Each number is 500 + 50 x the weight over its row's rms, rounded and kept within 0 to 999. Layers, rows and columns count from 0. Numbers have three digits each. The size before them is the row's rms in percent of the matrix's.

# layer 7 MLP down (transposed), 192x64, rms 0.181, rows 69-102, columns 0-63
113:552556397494523565515513466563548372453490576525543485523457494467488361531509545523487527492471494464499514447455482531505538622549444522471481570489563524451443566460465540514466471381446473
099:432462460520484528489515558583556523534509567474478464425524565585488448565587454401553495560549497457439537485492580447456515512550495493552491414493511433490484479589431602532436566484471571
095:527478563559500433502542486604429491474498556502381521558466587594462454471534471460406533472551541519489494584523511463494550500562413531497452484576536364509446523523485535531447493450495459
098:428523494430500494522494573548521447485489525530535508443454377600496561451530515448419548521462534502524395550452577482452493480549400600536484544377437473492453518448515533528454517521532495
091:543451472561520414420481431577581450505495531396516459483523448424568458505482499486576469460531457497432486503485518446585468490484594441539441556377544476523434518493412443486510549539511487
111:460466446551500517487571480505495552431441453520546485482521467445514533535545546464454484506446512611584556450517507525558482458390457489533526495488461534546495678500639492531486518432478461
106:457476497451444557497536499478490456464518488568475540443488498471401560472510481519473524454484442525519521536527504572424461499519543412501453469521455491512475617497492274569503487433450531
100:604532488470484408475519525564513465538511507422591510524523496582583473596479444428495567513416541436554546497472476480503487571518489546503407429458484535441446494589445584557554494467468509
107:458573441553511525567532513525379515457529562501413452498478516502579456445595496436484502538575460513530595491616458485525469541529550486560491491421448502561540531411528550560487412510503495
100:544541447504484473530457454556555640521533397565568579548570528537498425558455592498495514536516493504532480548508543502502499492545406525501509521627509507524423442427508529605479483452496485
099:569556501551572555563515533567500477453549544460450600512489499441541474461423498495565498604531455495480514511580498566524487595539529442529455522413523559476518459532528491495424577583613471
102:495494488504531484473502491420443561403472559479461472461508480515424440524507507592514505463520490483525551573493523504499563439478514535452584493493436406626680478460530439476526444565520496
091:544548471520438530544500417513485535550501417444453588537560497448438454464516461489532432556509536517428489535491652501478501504585500439493493533495441480547492458549401635458462527491465559
084:458611468433382566420426488400524474471504421499508500478444559563506451524502519503533552521451433478428457452491488413472519464414477540524482522478460536442472518397554411482561488512517538
099:580459593617486511600499541584414453489564449416594514537503476478451476482499458503423460459524537427484565561541487451490485579478472524571543504488454493487505530542487538565517459535395538
093:541521530479516517472618485536507466492481486536528541379468429584503503542476513546482538412481560510561593580538530491562385447515557442521522455437497471511560484481601537519492460551395531
104:394481413492486462479562540520528515481566450451485509540462520492565540500578497415467599459492470421573502533505473435380489508477505409567565400504531487464494457523462407473570530513465556
098:451491505600485529551521523472436480448519510504477550431491547497472506482511539477587527504486516474501635555449501498493605587576469546436491576478445524560401491514579536445520537373451536
101:560477381512494516621505565547467458504433470491597457525652407420488553498462511456503526549522511498525451516479582445530530496569464485538514484534429477505562570439476421469507491515495475
101:522573428471482450486513451474549499513451477433491505436472527505479490431551452503559524488475532444534556527502355474443475514427517484465628439531508452427417500597498456448449567532573425
109:566486457568583494482660491569575478572561448505526524538479544448578486502502512472541520484490467551513519502447466450502453485466413479462435518508497477432527575524503327443467511527516513
083:479514558457486523482505520490479565611524490405413514625464491447447568515609508519451491539603542472428471490547512532522495474432458442468533468578568550596488527516453499480563490549554450
100:504460473431451432519566543458523546538491428498452566467532467579515535471533551460562552510496487561481418527533500424492437428434492563469487514581527636563461481453526502406534448567556424
111:522482463528463475475495501486474497524519574373542364508526474443531439548526490440467539456476492487625534513510519472446525433536591497479517480472471473547502479457554358450474410412442509
114:523445494462549527515474546459490464394556557531534516479525553568530594513517476472470507423463514575541421514487473447504528523545594452495576618512562465502513568478495451474649448460429502
087:511476446531571605443569420488507450477437517533520476424520529496467470451451447599493471508516496464458470506506490467494570545514481398580483405373480464446514379477521458562463465524440489
090:562482475463528521565511389575530446484469567562556505576544406574413475472565474543537542482523521532503523566594511506491581475529505468523472519506567409441433428518522442522481480450452598
090:496565557466518496522521535473443456453617472519506592469496432499399546591506551537463633537487487591451458527542579490491520448451393516462456502508514557428441520545463524477503428481481463
099:472470500422473549420380553427566467529504483470388470526588565530493583544484346555455465566564508475524504511469532472546483490424444436560510525526497463527476476499465483477448447540515474
095:497450509511501446516495568569489486409507485529443568510604555569526568557486583590497453548534488485587502497491447457443536483509516421510499434413467541518413557477489627493485558531516586
100:539498534490459549567518608397516509480501530477544483531465545465527451491564452462434469540529523472582442557532528566511521597501458575505517492465512532539383565502461677491463514487454503
102:503489451451481505521541444519571558523492542479561515496479532515546460503501387416530628627489529455564536461575471577506499540447585490520560504530503547504550532431376422494524548483482525
108:488551501596504465466645445523461503478564508453515522478524463522457515542459488572514388482483443540644517504491468521580466537447481458453560474549469436405578551503481462508447528504502420
107:513534587466593503464515408442477521450454539575452474474484457470481424488506474510542550489550488533570493462480529447587449517344476492495544520452651474434477553473547442444515508471475477
# layer 7 MLP gate, 192x64, rms 0.212, rows 70-102, columns 0-63
109:449498513443507458475447481502601520462507503480486445406540557460507495570500497532490490516447469465508494461479385405506554696525454449473542517571502407508464514463472524488460482536460594
104:436490416547481592577496526425521509490596435579561457413532515476381481488523571494543550447494454539549498527485397462487472592524530507536589472547557510521498518575496483485439566458509513
113:492548604427500440547485522464498468556523513537522578443457502493470507571551524510623543544546539560407462588504520434485502483562532529436539460558454498515499413537466475478481437613600514
100:586427591564405476481492526491562527494532480527468498444527562556569479444432387479509624498513505501432539518454435496548446501478383535538518428532462528588527582513491490542511473462508521
114:425430538535456502490463438589542511476565497538469455489369507451493473383500504506595503455530643495538473491486469491484493558402458527474483571484438448494534503577482437565470480520545448
105:450525447378402519511535474488531441516531421568495522458476510505448517426531413548494582479437522486488560559560465579457481631556523501439469487513517456487461489499549456520445564422409513
096:473531460451452533465471584504500471529501425437456576483595475519485511557392465502522528427507532547427460541456478529458436511514494512494579551597628540484496449444535545527499498539631448
100:533502495467479449471482553487477448613553546367532502489505499541441496420385537413526432521551486450489482488466473503605498497414464502471516500529503528446461455554472471569436610444423501
092:438470507430562497435387454558495495421491537541522504479495370550623495546436496471543465525569496548486492547497596537490507452541493525501619449487537499528520493580565482504469529520586556
102:498502469440454455509464420446481487469502470460493541434455341570517514581549393538483559554521498538532575390455445533499529495532545605494572494529535498506462503504456462445440528557488433
107:571534488499389570583475523511566553462514485551447556558574534599555463470484494492506571501461490416561562530545456428519420430425533579533456510506557558447432462550499453533540536465486523
097:442526563514449470481461518494515503540549560505424519474458504459467439598436566409428373488514470574485549530508414477488534565474570484488506531537544493462430549472505492455577598487497383
091:421553604549530456577480477388479502472494469486512414530473505542408466492496649521494497461415526472484462535522464461517457457532496469387512582515521421530467467581434506504489532493437457
097:502483464428483539504480353393505454495527539547561490506506476536446565551501556484531503531528542408518481474446475480596486501496465577502524496595471565568488469567449510464368470534591476
097:517537410534465446444460519478506552454483522383508510549580397537552431502573507514567574505536482419511399531578526494543479500505564501522549452568597510522609489546435458498515467528463509
102:441434473513476506470462469505526523524479420453511449456398537514470513533483462586557477556542642481514446508404486522466556541502374525355501434484515506555510447425481489471485467522526451
105:547372516487435545584493481530496523487601459534403482455575507518490468458430519499590496442504549618507536548457495605531472579462459590497542518554534533504446475526553504485567522455460495
110:469474472505472529456498396520526616533439423529470447522552584532502419471465556465518449483526514536541558659454509551463485537546408533455566589513477564481431499467492506481536501449479437
106:454469448549525459459447411535509563522560513463422454447454539550495585554550641519472518488558520588464428533529464391537547504468495542478435544472569588494470463524535467488588540513470487
101:504516522474540542436437397488609430510465567528578416465539476510465515509467598533510479485472556445405455553435455484579527526511472454433501595514507482557524376473525499533497504557572491
079:554376512554546506541567500590432543573494451513494512464397478464477477446493476493555532558442500399374478559459466520531531465473421438507463513491473446495486441528547534528465447405498436
098:456545434527498474494487435488496449502532555449503529441487464628500539499525447443517549457572520434579445565457474509500498536496437543373578445535518479478437530582413442507454574467482594
113:542484507522507479516387500478541540489494495471430454496481445404554496474608574488639438494574541578514416587563483504565481489501545530485436535510513520480396545454568460484457534547518457
115:443528515499440467537381421463502435468577453534537502430506564484488559603499407532453542489561487486501527522507552411372532510524536610468559491463499497473570478471498464565573549475506476
093:578467459552497470510504484623549497415537550427589492457528539670522517533537510394493546529503488551501512548532517587558506419470526529546547549509549557486533430519465480485536540536514449
091:467447359441473570488428467489410547524508572471516484464541436473381531516500570468543525477538485407458489481527491590547492625488526564443540504459572526442493469436518504464498563491488503
092:525373464501530534452486461554522573484480448486429546343491526455480553494431458515495442513443586468570451526505510527530440544453406495509506553510555584597510465519474537489425505533566511
097:571532446449486578423488567441580485510419557504502478498477540453587446536374517541457476522470524489534527432441535423531437554521515494557493588454521526582505548517455435538533437543555424
117:438583546478452474490443446563509472467502487502504516399565533446504538519511566564474572522526487390622534479510416447521533472464526528403522544464564543481518455561402497539481569559576526
104:556474505487529571523459512397561557444491488514583422567427574472462440463495524467510619479520549528513409522549477476554568527402410520447487530535502531468497468525471518492529625536437471
106:482458390473491450537499488512555464485541488517549580489473427459441528501518489484614402477593457529503410580463408489422432414557472543484524519548548526469496587543498474551522513428547547
105:459541518479434456504432586534521518552465439453476392485528513466491434518571628441504436445570497528540509556524456486563584505504512585494532591476489577533398583509492478566492486456536504
113:441459567532487540478431505501484463491505411376459547457426501493451593436516523471488487512615536476496453557484384501480531451516480613488503378439535485460533415536497459511465502499536460
# layer 7 MLP up, 192x64, rms 0.225, rows 70-102, columns 0-63
098:511473432446385605594495586562486525519411521565566492512452519574470464476469528468469551449454480475541611489533434526567545496540456469540522539567521408493511417507446523543492436488526506
094:489419417525528582468467571514503565508551425496491504575564481436502426506545458553551454534566502565467565397477513410553477485529505520527562401534542460429538550438472499489595483487565541
094:501452419563501511505426520465523571533576606532492488520451533367478544544536503540485404407486410456474595559427474533473487533482542430506496431473539451499488409488512490518552463529557542
097:442526534486504503595533488477498526524431416530506477467427420476410526511548517538513473462411570519486552435578485575485532619544589479461487525497488430443462549415553493489446554452410543
106:508448586458482518508492500636547565534551490438463570597501486407545535474429473545513510606457511500518582478525457527557457599455468583540508496549452509480555515505476478571491459466591547
099:530439492619499419411521559508429483497474525479507392459476526467497479569533562542470471546557498444395481492551553496500523482501424500552435516426430550562465498409478612539546450506536484
097:480491565556456518498521396436546566529529498556487562503494550537474527416494488506513480467560551549516526501614593445469434423542486488436452542496525543512588551363561543472484544576545528
099:509447555456518467557497643495485511489477504458467430500509440514461473498453544510531491588495566588486540394437502488458444508514490435537442564608481553467481516466435534574393497409533549
099:529398480549497443489467506514495431516528516477495455588537525482587522439383551531514539444466491391457581461505513472589436544482495454546539485542399555600556422466448443504456515520478498
103:535509551518516439501552474497528500559436507542592499446535523405484479466500462576518492516494505558475509467447456484277510442566510431517497456519467481595478536561509473476536420548549531
099:532524374503475482482455464491553468552475373422499533540461485496486480400542505440449513476492532482493497509447521495491428587531500489453405435474462475368415559458431489541576476435493475
089:426495474489481565517476559547496573536611538557512576506532588589512461491546461516472475476522452504507529457553516563438523486517551548473483435559467500412406525491503497526578489445488670
084:579631527530447664479565543446525485525496549506449556488524551469483503459525455452500483541530530454582462547499495584547500518459488397489525435520524501502445520408451446467512502527402542
100:487410436420520482514538491458442460470612442558574555521451483548452520536612451439471507518480542512504563484450559536544531392514492519535464397549510595489482539581476508437543506565509530
090:500479448490560465574492444568505480474441566465502465493515386429543528488538549498526541462413405549469444503527478445592533479531531585540496520401561559493550562560529522546456587418552475
105:526487568494521444466520493517483499449535491426503514519446474599534569451434494550432512534533595517527487507572456527466643539470554523500540515514437326435467547506484486483500489592439531
096:514418573537470460545548631506486537404566513418571471506435519484480500483511469439536533499577584455496530488504496488583558477486494439493550480541549605464519540515650489477520555466481532
097:444537559508512494509460440462466429466438433565545479517412499489548434578481477539550556445486580528459517543465545443481483481431466521600542421426533395463523503580517545405573536456540525
103:540528532466482485553462446517540503487530483495586527546447489375551559454494472410481468525502516452617516505457468608573541573462456522470492489531386539520549535462534508460357456512536480
108:637468482528456549456490460565509529421507444492423534402419629521509491517432456491461529392444459535489575507485505478455607513442450556557510443463509505485467534503452504534533469459496450
080:569453388545524470505453497492543499449482525516533378444521513550467450483470385534433536460435449565486390549446552548411462501537545478579448502464503426537465469501536523556504522535445564
095:489489460494469491462463595465555664594601441470500467572525592453545530431535473502549505505538480500512506512479468438605546522464478460520471482523506531419448533471477493526582440397505503
112:479492365468509485567477492519460510548505503468462570551556483506476389519457449519398493517497547458459536442386482596485408470506502475474539565468404595440533448507583554492463502492470491
114:488519565526416509487468556578492576577566460532467463503470510485417416543411537462505486441536458466500523500563448569460527403551488401403499462505524406487427562464473494454416492513511549
086:448560437500534486512539457452418544569561466490544562582413413494445579498582512452518533492493469473533476393534508463489448534527610497391522533478486567417510599485529496441486527484467511
092:475418586519432465545601473558512484504477519508442485494508510522539505495375421469585545548562486520545444471493551411436494438491511478488489491524403458573500630466419484425517538493469527
087:546542442498553504455484547519514497550583522542502470617450480405585436502423531549391556589564502492429493504457429536495561483440440427573486491510523583534492543558498502528529518418468501
100:416544592449479490527522389395431480507530491468519518550474363621464401462517547510472536494503556538478502464500456498439527524449554512451485494608552486453469483560543515468522513542522440
095:459508564448415477490479469549489503475551466469508535549541547456539463478510547529434441597545493420531511450553466429452516422461577558532424455428581484418557394540482502505548460590515567
112:530520402488492543489498586471556576535537474539623496448501524523547447378541535406525533543521598455522479545481507545527615533464530457484506455477508521517476451624492501482447587488527514
099:510491551493442519476561546534551534633475551471441534509542422566479473521493499511455450504494598531429547524553638492399551493507460482468407609515568460482566556518503547485486551502500469
105:581566474516410481524415498431485441575560467522535513468497495526574502521423552511533479498582537527509528525521578572498510409536453353453468543488519467537443450537492543604517452456539436
106:489498569461450607576482509446506452420522562457480492427521532561538545554479430466513545553448448399522563493517620523497485495506512521525613541531507611495495505513575500518525507606517438